Each number is 50 + 15 x the weight over its row's rms, rounded and kept within 0 to 99. Layers, rows and columns count from 0. The size before them is the row's rms in percent of the matrix's.

# layer 7 MLP down (transposed), 1024x256, rms 0.206, rows 258-266, columns 0-255
102:56 53 58 49 40 51 37 43 57 39 65 51 36 47 63 53 29 51 55 62 57 47 35 90 62 63 61 58 44 34 48 35 68 25 34 68 56 58 61 55 31 65 62 55 42 38 84 34 51 56 31 51 21 58 26 39 52 54 35 11 47 44 29 36 51 44 74 39 36 68 63 62 58 27 48 44 30 19 64 62 50 68 28 67 52 50 48 69 44 55 36 44 50 74 63 32 49 33 48 79 54 50 47 26 34 62 48 30 19 59 47 49 54 61 38 54 53 51 18 54 65 65 61 58 46 42 43 30 73 53 66 44 71 34 49 72 75 52 36 63 57 54 47 35 59 80 56 55 46 48 67 56 63 55 72 28 62 50 38 52 50 46 72 50 84 56 26 96 54 43 46 46 66 42 82 43 35 69 68 40 61 32 36 73 49 35 24 52 18 26 59 73 67 74 34 82 41 30 22 40 45 76 69 55 71 48 59 43 52 65 56 70 45 52 29 56 57 59 81 68 51 45 29 53 38 37 49 53 26 43 60 59 57 43 81 65 70 37 69 44 60 50 50 55 30 48 72 58 49 55 75 42 64 49 28 58
094:48 56 57 66 49 71 44 56 43 56 52 54 69 39 76 44 72 41 33 40 59 69 56 61 68 33 43 62 40 48 35 57 48 44 57 53 60 47 47 61 61 71 40 67 69 52 39 56 26 56 63 29 26 34 53 52 38 47 45 42 56 54 59 49 40 57 43 58 56 64 65 47 75 39 50 48 47 66 36 73 49 44 77 61 55 23 46 48 71 40 39 65 29 54 27 55 72 57 11 49 56 50 41 34 32 27 74 59 33 44 35 50 47 42 67 35 47 67 43 58 44 78 96 60 69 51 58 87 46 64 29 66 29 37 49 05 45 54 43 42 18 57 60 62 33 65 44 19 30 50 41 34 54 66 25 76 55 51 41 43 42 70 48 75 65 49 72 45 47 60 30 64 55 63 58 57 46 88 64 60 40 59 46 29 45 55 60 44 65 52 71 54 44 57 68 78 91 70 56 51 45 29 34 38 69 53 52 38 64 39 12 56 62 55 53 57 32 13 50 58 62 51 52 56 51 47 59 36 58 32 26 30 70 72 59 48 54 45 50 37 82 78 57 46 45 59 65 49 28 46 43 77 90 72 45 56
089:70 51 57 42 64 53 68 36 60 43 52 91 41 56 43 45 65 20 34 27 29 50 49 52 61 61 50 39 40 42 53 73 57 63 36 29 37 74 26 36 60 56 53 10 52 55 34 67 63 32 57 54 56 45 23 84 59 48 45 40 48 60 60 52 64 47 42 43 70 67 45 67 75 32 70 36 45 69 60 39 67 58 63 54 52 28 37 56 62 54 36 39 06 45 52 48 30 19 68 44 53 57 73 77 65 31 62 68 44 41 52 40 73 25 44 66 43 47 39 54 35 43 52 57 27 48 22 52 82 66 52 22 67 59 65 47 65 29 65 69 37 46 59 58 31 37 73 51 53 46 41 47 76 57 56 17 36 58 50 38 48 61 62 57 64 52 30 36 35 37 53 43 32 46 72 47 36 40 55 44 56 64 58 49 27 56 42 24 38 47 60 16 44 76 83 53 43 58 54 38 44 64 53 83 26 45 54 52 34 44 54 45 43 66 81 71 59 58 48 65 54 53 55 51 33 97 47 32 37 56 63 49 83 58 50 58 72 24 65 61 43 32 45 38 45 38 49 50 21 65 54 43 47 63 29 56
101:66 56 61 28 46 66 74 50 46 87 57 57 42 29 64 33 21 43 40 53 52 71 26 18 47 46 32 73 65 36 73 42 46 50 54 38 62 40 39 64 69 36 58 43 27 58 53 49 56 45 50 40 66 57 77 66 44 66 53 69 29 56 38 56 24 25 27 50 31 07 44 62 40 41 55 66 43 55 63 47 46 37 65 38 79 50 47 22 35 51 34 50 67 49 50 58 63 52 34 39 41 35 47 50 58 60 69 23 38 37 30 44 50 59 68 52 38 21 50 33 51 36 38 20 38 54 81 64 39 44 87 63 66 60 38 53 22 34 30 56 11 52 55 34 47 24 53 72 61 72 68 47 59 53 54 41 40 39 47 46 65 63 26 64 35 21 46 51 33 48 42 54 45 40 60 67 53 29 51 55 36 39 72 58 58 39 52 33 37 34 20 88 63 37 82 41 57 34 82 63 57 67 44 79 46 54 77 48 76 51 24 60 63 45 56 50 58 44 46 54 55 43 69 62 68 49 26 37 64 46 71 56 52 23 62 57 69 32 65 32 30 56 25 48 50 52 58 51 39 46 49 51 55 60 59 43
102:29 34 65 40 65 26 22 70 73 68 44 49 45 62 78 39 49 45 42 59 54 73 28 67 36 58 71 89 57 50 39 59 26 54 67 75 62 58 58 53 51 57 65 65 55 48 39 49 56 61 46 52 38 37 25 44 33 51 13 46 61 55 83 70 64 66 43 70 13 80 34 37 65 55 56 31 66 58 44 55 64 48 61 76 56 82 47 74 52 53 33 60 51 33 34 41 63 59 65 28 48 51 88 84 47 52 48 51 58 56 45 21 45 75 47 50 34 38 47 59 49 61 63 54 46 40 40 42 47 43 54 54 57 48 52 72 57 67 28 58 24 49 74 35 57 42 37 65 58 44 46 65 52 35 64 51 26 22 65 42 59 45 48 33 35 48 29 50 70 41 57 23 59 56 13 59 68 76 42 39 70 68 55 43 50 49 66 68 45 55 42 77 85 64 34 55 49 39 34 47 45 53 30 68 47 55 58 53 52 70 28 44 67 55 46 47 58 51 39 27 45 55 48 71 55 73 63 42 51 32 43 67 52 10 57 59 35 68 51 55 47 35 79 33 36 52 61 26 80 59 54 61 59 69 51 19
099:38 60 24 60 61 68 53 55 62 48 68 57 40 56 37 34 59 37 51 81 60 32 72 54 40 44 60 50 69 31 68 60 56 30 31 57 68 57 69 73 63 34 44 25 54 45 36 58 55 64 29 62 68 28 79 35 56 68 80 42 65 59 48 37 53 76 69 51 27 27 62 38 72 51 60 28 33 49 62 48 45 49 62 69 70 92 53 71 49 81 48 69 51 65 62 39 34 47 47 67 56 35 46 68 68 72 49 67 56 66 64 57 55 37 61 31 60 55 45 46 58 48 50 47 45 49 40 57 39 36 53 25 57 41 37 63 40 36 55 46 37 45 54 72 54 56 52 40 73 40 53 54 49 50 35 48 67 36 84 22 35 62 42 56 47 46 27 61 15 48 82 48 51 48 29 42 36 51 32 55 71 56 84 63 60 29 67 58 47 48 44 37 19 61 80 53 16 49 65 33 63 60 59 71 49 46 45 74 51 61 70 30 31 59 49 35 55 53 69 69 51 31 59 17 50 00 33 68 32 79 35 54 50 18 55 62 52 72 52 50 54 53 39 38 62 57 38 55 39 51 65 48 44 50 39 48
098:74 39 23 45 83 49 43 52 39 48 74 71 57 40 52 65 64 34 32 69 26 55 48 78 49 60 80 63 68 59 51 49 48 52 38 55 45 85 63 67 54 82 47 50 27 41 49 55 27 23 55 58 83 65 48 64 35 43 37 53 43 28 35 52 50 80 53 17 56 42 55 33 56 27 49 55 28 60 69 28 28 49 33 32 41 56 65 36 44 43 04 57 40 68 48 48 49 61 23 60 54 62 36 55 62 85 44 64 69 55 48 28 41 47 64 57 50 71 29 63 44 37 63 42 63 41 43 56 36 31 53 77 41 44 37 33 41 69 42 34 50 38 53 34 67 40 53 53 49 51 59 32 37 65 42 43 54 57 47 24 39 71 41 25 57 68 59 65 74 32 54 00 30 47 63 42 18 28 20 20 41 45 62 54 64 46 47 54 70 59 59 53 63 59 52 47 66 47 77 54 51 33 65 49 53 63 59 70 42 37 60 47 52 43 28 39 29 39 48 52 51 41 43 50 63 10 35 36 34 23 58 60 72 64 57 35 43 54 52 59 50 36 36 58 60 44 49 64 36 41 34 28 44 60 34 33
103:62 45 36 10 56 37 68 42 78 51 59 36 59 52 67 74 77 30 53 57 59 67 41 56 75 42 29 48 37 68 44 67 62 61 35 50 62 24 57 26 50 50 70 41 43 57 51 63 59 69 60 44 43 38 60 59 30 38 32 44 37 55 51 46 24 46 25 38 30 49 29 75 43 69 45 39 47 69 38 10 40 49 24 48 55 55 34 45 27 64 50 43 72 52 48 27 59 68 63 37 60 55 35 67 63 64 67 64 61 35 48 51 34 64 41 44 54 48 32 37 60 47 48 43 63 54 63 43 41 44 70 23 79 52 54 64 61 10 43 71 66 38 25 63 36 66 53 72 56 38 43 30 48 52 40 49 50 29 61 37 52 50 57 50 66 34 21 57 60 61 68 17 57 41 45 50 64 42 39 69 51 44 00 60 44 56 67 74 78 20 74 49 45 38 49 70 32 61 36 49 52 57 45 41 31 60 54 30 65 68 71 66 41 47 40 44 42 73 41 52 45 40 48 70 55 45 54 69 35 50 48 65 72 46 39 55 57 55 59 43 80 35 62 72 70 52 34 31 45 54 74 57 38 00 50 78
095:36 39 49 47 37 49 71 42 63 82 49 41 60 60 47 64 51 74 41 58 57 42 30 52 47 42 30 42 60 47 38 30 46 54 27 51 21 34 40 59 39 38 54 63 60 48 50 38 47 24 34 44 53 50 38 65 83 49 53 42 67 22 20 51 62 37 47 60 41 45 50 69 39 33 34 46 44 36 73 58 56 48 46 77 58 35 84 42 54 47 47 55 42 64 47 33 70 49 41 42 47 67 70 26 31 62 32 63 24 58 30 55 39 44 25 57 51 70 69 49 73 43 60 73 47 37 59 53 51 58 26 42 54 52 67 89 54 62 52 57 42 80 36 65 56 49 65 40 71 58 62 45 78 69 46 64 27 57 54 57 49 41 46 79 35 59 60 37 57 28 57 27 34 41 47 53 11 38 20 36 69 37 77 74 48 48 78 34 58 51 46 34 61 47 60 50 73 51 64 62 40 52 73 25 39 56 40 36 47 39 41 32 65 69 51 51 42 27 39 55 34 42 77 47 13 38 21 38 24 25 67 59 42 38 56 49 22 73 39 45 35 67 74 46 40 19 29 50 64 73 62 75 77 32 45 61
# layer 7 MLP gate, 1024x256, rms 0.214, rows 259-267, columns 0-255
100:60 63 61 39 64 88 66 55 56 36 53 52 32 55 66 50 48 41 54 68 43 44 52 43 37 58 46 38 46 75 23 52 54 44 66 46 40 35 30 39 51 50 57 38 32 50 51 53 69 48 62 43 57 43 72 66 51 40 46 61 49 25 49 61 37 30 62 48 25 54 68 58 60 27 30 59 31 46 44 77 44 38 72 80 36 53 54 32 46 33 53 46 61 45 58 98 56 55 54 57 63 45 82 32 63 46 42 64 72 39 30 34 46 53 63 68 68 64 28 53 34 67 66 92 47 41 45 71 63 64 74 48 48 47 41 54 73 18 44 33 50 30 99 70 61 68 69 66 53 42 56 36 52 29 62 58 57 30 34 47 23 46 70 49 55 33 59 33 69 49 40 61 48 77 44 53 40 74 52 26 33 55 38 29 27 31 22 54 45 53 80 64 51 61 57 53 63 31 21 50 21 70 52 32 63 64 62 65 61 59 53 58 51 77 54 46 61 40 35 34 73 56 78 42 49 41 69 47 67 36 42 59 43 69 16 61 42 43 43 50 58 80 50 59 73 74 49 67 50 34 52 50 50 66 27 43
106:47 34 69 51 74 18 47 50 65 40 58 48 34 48 59 63 53 30 52 64 65 62 73 65 50 46 55 77 45 53 38 55 17 52 70 24 48 70 18 35 38 61 74 57 56 29 30 32 45 41 53 49 62 64 56 33 31 45 33 37 50 65 60 44 62 68 57 42 33 59 58 53 37 44 71 70 54 58 41 39 37 48 55 43 47 30 60 53 15 67 53 41 40 78 36 50 81 61 30 36 47 39 49 33 43 63 42 51 61 60 51 83 28 37 40 42 39 28 53 73 30 52 33 57 62 39 43 79 53 86 48 51 57 41 40 40 40 44 60 50 64 55 59 31 38 31 16 42 35 62 48 56 59 54 57 47 50 37 63 38 48 29 60 63 34 68 64 60 76 35 38 44 71 51 33 39 50 36 67 65 55 54 78 36 59 40 62 88 42 63 59 57 42 49 44 29 43 51 62 35 77 71 46 45 33 40 54 34 52 66 34 59 52 30 17 48 43 44 51 52 37 66 75 47 49 40 37 53 75 49 46 44 50 76 43 79 68 54 33 30 34 46 32 47 38 00 14 50 34 63 36 47 12 89 51 40
106:44 56 44 43 33 19 61 60 61 41 42 17 33 76 46 72 64 71 21 42 47 47 57 78 25 28 64 50 39 18 39 50 54 54 64 31 57 35 67 51 17 77 51 45 50 61 48 39 37 46 24 59 50 51 72 32 20 65 43 45 52 48 63 34 71 70 59 39 51 80 36 41 59 45 46 58 65 45 32 76 36 61 41 60 47 52 51 64 58 34 55 30 41 60 44 43 38 17 50 67 47 54 56 35 53 32 57 63 52 32 66 34 28 58 24 63 38 51 32 40 36 52 63 49 38 79 50 30 44 29 50 79 43 47 76 49 87 60 61 51 91 40 47 46 60 39 31 67 56 53 50 65 50 27 35 56 57 45 48 91 49 43 40 40 54 44 31 65 62 51 74 27 39 47 54 35 45 18 57 70 46 64 63 32 52 40 33 38 54 57 74 56 35 65 38 25 51 40 49 56 74 80 47 62 17 43 60 56 31 43 62 32 56 38 43 48 51 59 26 46 34 65 36 50 72 61 47 45 44 62 29 68 63 60 73 45 43 59 61 61 49 58 97 38 47 53 53 55 24 28 24 40 57 32 52 61
098:59 76 52 32 31 63 63 51 43 25 48 52 52 64 58 53 41 40 54 39 22 80 52 30 25 26 47 33 53 73 59 59 49 60 34 54 61 33 63 59 48 61 53 32 66 44 67 66 54 43 32 69 64 66 48 33 51 49 50 77 39 69 43 48 42 47 47 45 53 26 58 47 51 50 26 49 49 41 47 37 65 20 25 66 52 53 52 20 51 72 44 63 84 29 56 49 44 63 58 78 41 21 51 53 30 44 40 51 24 58 46 71 55 38 61 64 33 47 52 53 48 52 67 57 51 83 75 53 41 71 63 58 53 76 42 33 78 35 66 48 50 65 56 78 41 33 36 35 37 46 36 79 67 50 32 24 50 19 61 65 22 46 65 36 80 14 50 70 67 61 54 24 77 44 37 29 26 24 55 48 41 63 57 42 45 46 27 52 44 48 32 26 56 62 51 64 35 18 37 56 55 68 64 29 36 61 51 61 53 41 40 64 25 62 53 31 49 54 75 59 57 39 65 49 49 62 25 66 07 48 49 58 51 45 54 35 53 66 59 67 65 45 53 21 40 60 68 46 51 26 78 52 57 69 32 55
100:41 46 76 55 29 60 70 69 48 83 49 38 56 48 72 40 60 48 51 47 56 74 60 73 59 51 48 42 49 44 15 66 39 43 91 54 35 61 46 60 31 50 58 43 83 29 63 33 59 47 43 39 75 46 32 19 45 38 46 47 17 35 53 53 51 52 32 33 40 57 68 64 59 38 42 68 31 67 62 42 27 39 56 62 10 48 51 42 64 50 24 34 32 69 36 59 54 65 76 33 42 34 42 36 63 37 32 42 37 55 42 64 72 60 39 59 86 56 66 50 44 60 79 68 37 53 61 75 69 62 65 50 66 39 57 43 61 69 33 38 71 38 51 30 60 49 47 69 50 42 58 22 71 30 19 64 46 58 43 41 52 36 62 68 63 55 65 61 62 47 45 54 46 29 47 23 63 71 38 54 36 43 49 32 44 52 58 39 46 39 50 17 51 30 47 47 74 39 54 67 47 61 35 51 58 64 25 52 52 59 43 55 28 61 22 65 69 57 50 62 63 44 63 83 47 56 48 26 44 58 69 20 65 59 89 48 90 68 46 29 47 44 72 54 54 37 22 46 53 56 44 64 57 61 66 34
103:35 46 47 54 64 58 40 56 37 61 83 76 30 64 47 38 19 57 35 65 22 43 52 63 68 25 63 52 36 31 55 51 57 32 37 57 37 65 65 66 19 67 42 41 52 49 44 36 38 41 43 77 61 38 41 57 58 66 33 62 48 31 43 50 57 73 58 59 61 71 76 66 51 61 55 57 38 66 72 37 37 80 37 35 47 53 55 44 31 29 46 44 55 51 78 52 59 37 40 57 66 39 30 24 53 57 32 57 78 46 42 47 50 52 69 53 52 45 41 68 44 34 33 27 59 37 31 99 59 55 51 40 64 58 43 47 72 74 66 31 54 43 61 34 49 52 63 31 24 30 34 26 37 70 44 14 27 64 64 67 04 46 51 34 47 68 69 52 43 52 53 52 65 68 41 51 60 45 60 15 47 50 50 29 40 60 41 49 49 78 41 29 74 40 34 63 61 38 52 03 47 39 43 62 71 58 50 55 51 21 69 43 37 42 17 50 58 52 53 28 46 68 40 47 38 62 42 56 55 23 50 48 48 68 50 31 69 20 57 57 55 65 65 44 61 58 46 35 33 51 50 23 52 47 65 68
103:79 65 49 45 53 65 42 34 61 53 17 47 19 43 67 60 53 73 48 36 41 52 17 54 34 19 22 35 49 32 62 50 61 57 89 62 30 52 51 53 33 28 74 48 15 42 46 42 53 58 36 51 30 56 75 46 40 63 40 50 70 51 56 53 44 35 50 55 58 72 47 15 35 49 43 61 59 38 32 71 59 51 30 30 43 57 37 60 44 41 49 64 66 40 42 59 47 57 85 40 50 37 51 50 66 60 41 48 45 27 25 61 70 45 31 67 63 41 30 39 81 34 59 63 10 53 20 72 54 65 58 64 72 66 66 33 67 43 56 46 57 46 64 65 55 42 55 47 61 50 45 27 38 61 52 80 69 56 56 62 55 44 50 26 76 16 47 45 50 27 34 27 24 29 46 67 49 48 42 52 63 27 54 36 54 68 52 43 53 46 74 51 52 26 47 45 56 62 28 50 39 34 59 39 43 70 46 35 35 35 41 84 26 79 50 72 41 49 61 68 40 57 36 46 33 51 56 72 55 47 59 49 20 41 63 30 61 43 70 58 53 38 61 48 49 78 65 93 38 51 43 50 65 41 50 37
100:39 64 41 52 39 40 46 45 24 43 60 56 55 58 33 80 63 67 51 33 61 35 65 47 77 29 54 37 56 67 36 23 42 57 73 63 58 15 31 28 56 77 59 53 54 54 42 52 36 34 52 42 34 49 59 53 53 57 29 23 61 36 67 45 54 60 37 37 56 68 36 60 35 39 66 64 67 65 27 46 43 60 73 59 48 61 41 50 64 31 63 35 70 25 49 28 48 63 48 32 80 64 52 43 51 39 38 49 41 41 40 49 67 59 56 46 67 59 37 24 58 52 57 56 40 52 40 70 60 42 70 57 65 48 75 42 38 45 54 74 59 19 45 77 67 55 48 48 90 32 69 49 44 21 52 31 55 52 61 62 70 57 59 28 63 29 33 23 32 24 67 82 59 61 57 56 84 59 90 66 37 54 25 34 45 61 22 11 41 48 40 53 49 52 57 41 48 58 34 33 65 18 48 56 53 61 48 25 58 67 36 50 38 25 60 34 54 78 39 71 36 24 42 60 54 37 59 52 55 46 35 67 49 63 64 43 86 71 59 38 39 75 64 73 68 42 44 52 33 44 66 36 58 58 44 36
101:51 52 55 51 61 28 64 58 63 48 65 50 44 49 60 54 32 68 39 52 19 52 68 43 37 26 50 73 46 69 55 63 45 66 79 51 51 26 53 59 38 42 14 17 49 64 40 31 47 48 72 50 40 78 48 39 41 20 23 30 54 40 60 82 57 38 76 72 41 51 54 60 42 59 56 63 50 53 32 62 81 44 62 63 31 58 71 34 56 67 52 49 58 65 58 40 72 58 57 39 44 44 56 32 55 58 24 29 38 34 64 57 49 63 52 52 49 32 49 65 37 45 58 50 30 63 47 47 61 56 37 70 51 61 49 40 82 64 48 47 42 41 54 68 55 48 55 03 67 19 57 82 44 54 89 32 59 41 45 54 40 57 73 55 58 59 28 61 71 56 51 42 43 38 65 65 40 38 37 64 65 69 44 50 38 77 65 57 23 43 66 42 40 49 41 28 65 40 65 78 36 86 55 48 31 45 42 38 44 47 53 14 46 52 31 48 24 47 50 60 32 57 44 51 29 48 43 23 38 70 46 46 28 54 21 40 67 79 79 59 39 20 66 59 61 66 57 34 54 47 25 31 27 22 43 57
# layer 7 MLP up, 1024x256, rms 0.218, rows 259-267, columns 0-255
096:82 56 23 28 56 54 60 39 51 44 59 43 65 40 34 71 49 29 28 52 32 40 51 70 50 61 68 65 49 53 44 60 46 50 53 63 42 44 42 23 54 64 52 58 40 71 69 49 72 39 91 79 35 57 63 75 46 36 35 66 50 31 58 37 56 58 65 50 45 38 58 46 42 40 59 59 45 36 25 48 28 69 48 73 28 20 55 45 70 55 54 61 55 51 41 41 24 35 56 54 43 42 58 62 69 39 35 58 61 51 44 39 73 61 59 66 43 49 54 50 58 34 46 44 61 86 66 57 75 39 47 52 39 90 55 69 57 46 53 49 56 70 67 70 39 34 33 80 74 61 60 39 38 39 55 56 38 45 49 63 19 61 40 55 51 61 19 45 39 73 52 45 72 65 84 46 73 54 32 54 25 48 51 56 63 32 56 65 55 49 56 69 44 44 62 81 30 56 16 57 84 58 70 60 69 48 63 27 30 06 78 55 65 57 70 61 45 43 59 76 61 82 41 34 43 53 58 61 44 32 72 68 39 44 48 58 51 68 87 62 36 45 36 59 72 59 39 48 60 44 43 36 43 27 49 73
105:25 30 57 77 73 18 71 47 75 56 43 41 77 57 30 44 73 38 49 61 37 45 48 55 53 43 20 40 81 54 55 43 57 42 44 18 37 51 49 30 63 44 60 37 50 37 34 43 40 72 43 65 36 45 61 41 59 24 73 41 71 42 52 33 54 37 53 69 66 23 70 63 44 27 31 59 40 72 43 24 25 46 69 71 61 56 40 64 43 71 94 60 61 82 19 43 54 44 55 54 39 24 47 72 45 51 30 43 54 43 48 38 50 47 54 54 49 73 40 41 65 66 72 40 67 50 55 64 44 64 41 87 35 35 75 35 35 30 49 52 64 61 42 33 47 63 42 62 52 45 59 70 47 60 29 67 47 38 47 34 52 43 51 56 60 54 72 81 52 67 71 58 34 49 52 38 62 49 25 71 42 34 57 65 53 60 50 49 31 66 59 45 55 61 62 51 55 47 51 34 60 19 63 49 53 72 41 75 55 47 66 46 39 63 19 35 37 64 77 67 80 31 91 38 39 52 42 70 46 61 59 25 28 65 32 48 41 49 47 55 66 36 59 38 49 33 36 67 23 60 41 64 38 42 21 49
104:58 56 68 65 63 19 50 46 70 22 37 37 60 54 64 43 39 18 44 51 33 76 34 77 49 36 47 62 65 59 64 52 55 45 54 16 69 48 53 60 40 50 71 55 56 53 55 57 44 30 36 65 77 63 55 30 63 59 39 57 25 41 59 31 55 19 46 68 45 50 43 85 44 32 64 28 38 27 73 61 69 48 83 17 36 16 33 32 53 40 36 74 42 44 74 40 46 49 35 58 55 64 55 60 58 52 49 56 58 41 46 48 42 83 23 70 59 77 42 43 56 47 63 57 41 46 32 36 25 61 22 70 41 37 74 65 56 37 55 84 57 38 72 53 57 78 68 52 38 53 58 45 69 39 53 45 36 64 52 56 45 63 58 30 83 85 65 53 60 61 62 69 47 57 50 16 52 40 48 41 48 63 83 39 50 23 35 27 36 66 41 54 42 35 48 65 39 63 54 35 43 56 47 67 47 75 78 50 55 40 21 46 58 74 46 49 78 25 54 62 66 59 75 76 48 40 57 49 47 59 73 49 49 31 52 62 48 45 37 28 31 52 34 48 53 50 39 48 47 40 59 30 31 53 71 52
100:31 52 28 54 53 34 26 53 54 89 68 56 63 42 59 16 38 50 69 50 61 38 22 56 50 58 42 58 45 56 38 20 40 65 58 54 74 60 25 61 74 46 44 58 40 64 43 57 39 42 58 51 58 45 41 48 41 35 60 24 23 67 83 63 47 48 79 56 45 73 49 55 74 57 47 48 32 57 39 76 45 67 71 30 34 59 16 57 41 84 22 28 67 46 72 39 67 51 46 44 37 49 29 38 50 58 64 48 42 36 29 48 47 45 39 18 40 42 55 43 38 56 60 63 80 57 50 37 38 66 69 66 51 31 46 48 29 46 51 80 47 66 62 40 33 42 66 43 66 50 64 50 54 27 53 37 68 34 52 55 54 69 69 71 48 99 61 54 34 57 64 58 74 53 28 51 50 50 53 66 66 50 46 43 69 60 61 33 50 60 73 56 49 61 41 48 44 76 64 65 70 47 40 69 71 49 50 63 38 71 35 62 53 36 73 59 26 60 48 59 57 73 22 52 47 61 83 46 92 62 46 73 51 44 21 57 49 36 43 55 23 51 74 53 56 26 51 36 76 57 46 59 48 65 64 49
102:48 68 63 21 77 68 61 50 38 47 27 75 59 53 25 77 79 67 54 62 56 57 17 26 24 59 47 27 27 73 69 63 47 62 61 67 64 56 67 40 61 56 37 73 35 76 47 57 65 39 50 51 40 42 40 58 42 23 48 42 99 72 44 43 38 65 53 62 61 50 43 49 35 23 71 49 33 46 38 37 65 51 55 38 60 58 41 72 37 34 61 60 63 35 78 71 48 85 51 64 60 42 75 39 78 32 49 77 34 47 59 72 44 43 60 33 48 64 36 47 71 45 32 34 42 44 32 36 47 44 51 51 38 58 60 38 59 27 62 06 40 45 19 58 45 44 63 77 61 45 64 73 33 55 67 65 32 52 40 50 46 45 57 60 64 43 59 18 58 33 56 62 34 45 47 68 43 32 32 11 35 58 27 61 59 45 57 41 50 49 69 36 23 71 52 43 43 47 48 51 48 45 66 37 75 56 58 39 45 42 44 56 59 20 45 72 43 71 31 63 58 39 34 50 21 44 32 42 49 53 23 52 50 50 51 22 39 32 61 40 56 51 40 42 40 39 69 52 33 26 40 56 51 45 43 42
095:52 41 45 51 42 31 48 67 50 42 59 67 51 74 50 65 59 30 42 37 33 46 40 75 59 63 51 34 38 56 60 73 37 27 50 49 47 51 30 29 62 49 79 32 40 41 50 57 57 73 51 36 71 56 28 76 47 55 59 32 51 57 65 07 27 49 68 56 43 59 50 45 70 45 50 55 55 67 47 55 58 48 37 61 60 63 49 65 87 59 43 69 62 37 46 41 55 47 61 27 33 71 70 66 39 39 57 41 54 60 68 79 80 35 31 22 64 68 45 45 49 49 58 89 49 49 69 63 17 32 44 35 44 62 36 60 34 55 53 65 40 19 50 51 47 24 72 55 46 67 56 45 66 54 54 55 45 57 18 67 51 61 49 29 61 26 41 30 77 12 38 51 15 46 52 46 51 43 62 31 61 60 56 38 63 52 64 42 33 23 44 67 49 41 52 34 58 56 44 62 78 72 84 79 66 46 76 32 56 70 28 46 41 59 58 60 48 37 45 85 56 27 22 78 77 55 60 55 74 40 44 38 58 31 51 48 47 78 48 66 52 48 42 39 48 49 62 28 75 49 45 69 31 49 38 66
105:33 54 30 46 56 59 42 39 70 51 65 60 61 16 43 74 75 23 39 30 72 58 61 72 74 65 62 37 63 47 29 30 57 62 45 66 66 55 37 78 29 43 34 52 67 46 36 71 57 47 74 37 50 45 25 61 62 58 44 64 36 47 34 56 60 74 59 43 49 53 54 67 19 50 48 71 49 49 41 60 37 63 72 85 66 32 51 45 25 68 31 36 42 31 74 27 60 49 34 61 75 80 56 37 65 33 21 73 57 47 51 35 29 35 57 56 53 59 38 44 33 52 34 52 65 41 46 29 64 70 67 36 74 34 52 44 37 80 38 52 65 54 50 33 63 64 49 40 36 56 56 51 53 29 44 38 78 94 45 33 24 56 36 75 53 53 54 66 20 51 45 20 54 53 78 53 36 67 57 52 45 60 46 70 36 65 50 52 67 33 78 65 27 25 25 16 38 67 39 40 24 68 73 46 39 33 51 34 45 38 67 61 48 47 52 57 56 58 57 49 44 86 52 59 57 58 54 31 63 39 57 39 58 46 34 53 43 48 70 56 71 54 59 42 44 58 28 61 39 59 64 51 45 71 42 49
105:60 47 47 46 52 73 57 37 34 32 52 29 50 49 44 71 56 69 65 56 43 51 60 44 54 89 57 52 42 48 53 61 59 45 57 49 65 69 51 40 53 43 51 47 48 53 58 42 46 51 57 47 62 69 43 60 47 50 56 74 50 62 39 44 41 70 65 49 54 29 56 39 62 88 47 32 57 21 52 21 59 35 52 47 62 35 52 66 38 59 23 22 44 37 25 53 13 34 58 31 42 20 64 46 46 56 46 59 68 64 45 32 32 78 55 47 71 55 31 67 16 27 49 72 46 58 73 37 42 53 35 47 57 46 39 50 45 63 51 27 41 64 71 35 76 57 43 61 29 59 31 65 64 47 52 70 37 45 63 68 47 34 12 38 22 58 43 40 64 45 51 35 47 35 45 50 37 24 57 54 45 45 59 36 46 43 54 79 20 28 46 67 59 69 48 34 42 35 49 43 36 72 34 60 29 17 60 37 60 63 48 43 53 42 39 54 38 82 42 62 67 99 73 22 24 67 19 56 60 73 35 41 60 68 53 57 29 43 35 15 82 48 58 48 52 54 63 46 57 52 21 39 53 28 68 43
100:42 52 56 56 39 56 60 61 36 47 63 23 50 54 22 38 71 79 72 50 12 43 30 52 66 55 66 65 46 63 44 33 84 62 60 47 45 58 56 48 59 19 59 33 34 46 24 46 67 46 45 45 57 62 59 54 58 39 51 59 51 43 56 42 36 47 50 65 74 51 72 46 42 77 32 13 47 50 39 77 50 00 41 64 32 42 61 76 67 64 59 38 34 58 26 51 38 91 67 47 88 48 52 49 49 81 46 36 39 57 69 35 31 41 72 65 51 52 51 59 66 67 46 73 13 56 46 62 64 46 56 56 49 75 71 35 55 56 48 30 46 47 40 70 61 68 55 25 45 74 51 66 48 45 67 47 47 46 45 30 54 50 62 39 32 48 59 68 37 35 62 35 59 13 46 59 44 49 34 63 47 57 32 57 46 56 60 38 49 37 45 37 58 64 54 17 97 39 39 46 40 48 21 69 46 62 51 40 75 54 35 54 40 60 53 50 49 66 21 72 56 45 42 38 52 49 26 98 58 63 47 35 63 46 36 42 33 50 57 37 26 63 44 44 59 52 55 58 46 65 40 47 38 39 81 46